From a checkpoint of a small transformer trained on Wikipedia.
Size: 16 layers, width 384, MLP 1024 SwiGLU, 27.7M parameters.
Architecture: no biases in attention or MLP, untied embeddings.
Training: a variant of Muon for these matrices, 402M tokens, 3064 steps.
Each number is 128 + 32 x the weight over its row's rms, rounded and kept within 0 to 255. Layers, rows and columns count from 0. Numbers have three digits each. The size before them is the row's rms in percent of the matrix's.

# layer 12 attention query, 384x384, rms 0.119, rows 206-216,238-248,270-280, columns 192-255
069:064174130150159161135118165083085102117123100096149199113156114111123121128103139088081110105046029123092138098054165111170089059089126125127167131153178128112104028105182222107136101108107169
078:150196111190149131081162132176085132107187128128160111230157126144207120054162148173159171089128162143135200125148147097188085145107134110106147050117090146108125118192074140113115088139140138
084:160132142128115098076180077134114079168108152151143135096126077121119157148144095128099110192148124109093129149119143124147126142127099141150129106088154081133108163155055186130059124214142144
086:170113112177074068133175091155172142155121178123129179070139146058128157090105082138079104202176140112063090158131147136130165131078156080127157099090130097177118191125101126130085093159157119
082:109139142142088140129068114146096131126156054142147113184145197190101099139075132114171099142087122088140152092134159092107127102202079108072105132067116201095149125158093097122158106102131131
087:141109131070097150117086126174073098094140080132163099201198138133123171090099147095181175083119099141129103146145111118099083035149119137083060135105102155097154090135111086165158127094152104
113:160156119129109062133133118080103200188109132141130115185117124104106147154117134111203143163134110109080176141110139028128134126126111128092130090082080115168152131122127131123106106112173077
099:154107159116102140144178172111103099097111145140116154068124088133174085163136128146185091132180083170094040132167084114151118163139226154161138120134137135114085109096114122150127144110139123
104:175140175156159112133134161184119121153189140143121144093074051131197125136126098157131088137113159180131104084133152127120144122094129171158101107108138153110172152086130142136123101100117112
104:155135137150121186085109101102097096153112116180105131135161149105122112082115120156135128127102099158186063078130147145121086142124144089132090185136119116169077162115156120097117140136153118
085:111126114150114113122134105116139086127065104093107133180123100130089104138114138137136107083121109083119129156069150233125116142102122099094118241092130130089120099103127121120138159145153113
062:070166163132117152088087136100186210052167118024119133183115104132145101169086163153150130187056120151138112143074081115134128137147126127132145111102131175092110141161124141150146133118114136
071:167163129098178085158141163139108152136174056148153162119083149191139152111060100136132116187102084050124185173135144165147076160098111092089095121174082103124162117114148121112140101141137083
086:118023188169116117100145095133098178161087141186101146138116075124108089089124112134068102155131093139118155130100145157132155184122134148149176150100113126126101114104130158168103123212130108
087:138094118104158079161141069186083097146116146205081135073064073107127155051109102139136104203120114153081185131144096125083150135127121141112147193143108128177120132090120082153058098149144108
083:127129173107131161103076109069089163134120115094150091148162152134094147182071151104209099115092084099107173159105134066075109114179077119101144154115112138127190120135104141140171136087066119
082:102089124145103146134118120045093150123107163152123064138158161141150125146104124124106142141155133082160185118084169088117082123110121124137137165113116169113183137151079174148184103089151112
113:147107093125094071102124075124118197245119128130133112140128123113103157118106153131127143140119146131127193111114091086116122126182092123177123166080090098124136160083116128196122044136159113
120:124174183117118166133116190149119089092070087141146103065162120172131101165120128104200154105123102122121101116159152124117163119092155178127089129152090107123126096134106163136123168152072145
109:162187199172115132082060179207119109138153140167135145111132113091116133176130128128170095126087143164112113140192126179113149128114111120077089125157111117094145109123155125105100106141104173
107:149128096103076137095151108120104136190126121167093141068060082147141138098136131184091120101162086145108128121173136100083024088156123074197103122130093074168134187118128088160130113171188157
079:097128126127097162083154074148093149158165078122095120131117087147179099139126142173090104097131126125102184130122128131151085129070113068121091157117109154117104159126133073131104130150108147
165:138152110107119144089092149172187106106137100082136199160157141202163149137168105100077087177161133124135159097172112158140143064144138163089096151132112085121128124187142129149129090139170148
155:027111171128137129137138111133127184119146123139118145132174085159194084055192104165138122067151125072149136106132130108138127154157151157096171137180087183146109105087143152122026138164108117
054:171120204103078113133182158129153140133158140157140189142102145162172108066120120148154119155124073089117102122152114076133142087139153189074154132158117135153123107184170147117150108146120122
056:124170148139141167137149135031071118138058109121091175140111109145175106122106119153107093175132147102144163098166152157112124168110142194159124136191154062117081145127123110162129188121098191
054:126126076136073141149167135084169128156067091057114096134118125145182112208105091169093117096107095222168098115143139130193102195080160100140148112124141157167122115090118096136120157127141113
056:134131108098104058157103120151144102110166088114115111080110176173136074119120107063096133147135115168118128150145148091159088044123128133110108129110150139121130155140100141121120142156126140
048:157192161082109114128113153118116115138095077113142138140096106165145104149089101103104089143149109129127165172154165111110102103124122117150125083137166170148115156102097103157071165125124124
059:136075112116134118146112126139085158131155176115106168078070108129152052174085112185155193114137149108147224120143138152108159105111154130129165154113150058113158057165152090154151117146128137
065:121157119096173173143141136106141130162181205114147069143171154160153053117079079125172118136114160104142141150135132135077126145074147160119104140185121159099138085176123120117129106135102102
081:091105115170028159174155162202159135117129119119178078106093100146152151073175192119129112145154116117134121170105105137082138117098120105135153099077077155151111070125129125126184147127156125
102:131141102109097115083154092133080160184111179084106072123107072138163139142097110098175164102126192190148146141057117100115067123136133122119143160096088125125186131067109153118131119126166137
# layer 12 attention key, 128x384, rms 0.113, rows 78-87, columns 192-255
127:133123122140118139138112085109187076139075188127099128155099124116108113191198158095112171139169136192148143097154089093145149108165126132139096116070143104118133166145109074145147109085169138
120:153122142110089150115139087091052150136167181144076121150153128133163069082211118150179083131124143162137116083153112124193147114102126096147202138156157122086115154118141113122101220144117139
053:117124088121150099195099108122139139166067150144170120109122134137116117164121095123139116124126141146107135151102133144112122061143111147145118150119012150073131151152080104115140139076086066
056:129099154150226063110124137112112138140145139177123164123159170099111182160146153130128154085128095129119178081109147112138190101115138220071093199092107125103117104204034136079175120134090128
056:150092170140124107079113139097135158105056139121087125119167116090131123087119122141138102067163112156184154129129144140148105105084110122105172127142105086106125128164109150161133128147140074
074:132079136183085170120198135137082154137121072124142153197144154138100150135149052111128151136125070119143152085169126111129197131091123139094182134152105089131144101151148072157147127097154068
075:167107147162117121104096125139168171171101145111187174144114182131151116106147093091136139150175169145125135131135126097162199136106119131108126103088134087167102122152128108106166158081155111
081:115146140085239127086116115081151118130084085132087105102106138080169117129080139119105151090049155137112120112100126060176113130151082170098061106161152153147151145136168131141105161153111146
092:120130092157152113134143134082096103114120088128131128094102130150071147139122112166145114105112178133084121112095127113127108148115188112157105100109125121161110146132116136140115117187121182
087:133100158141126117091119109169089067133078087115141132117146164148137083192139133168160132057074086078105110134129147124175073117134122156099146083072099170138113123165144129126117124113139081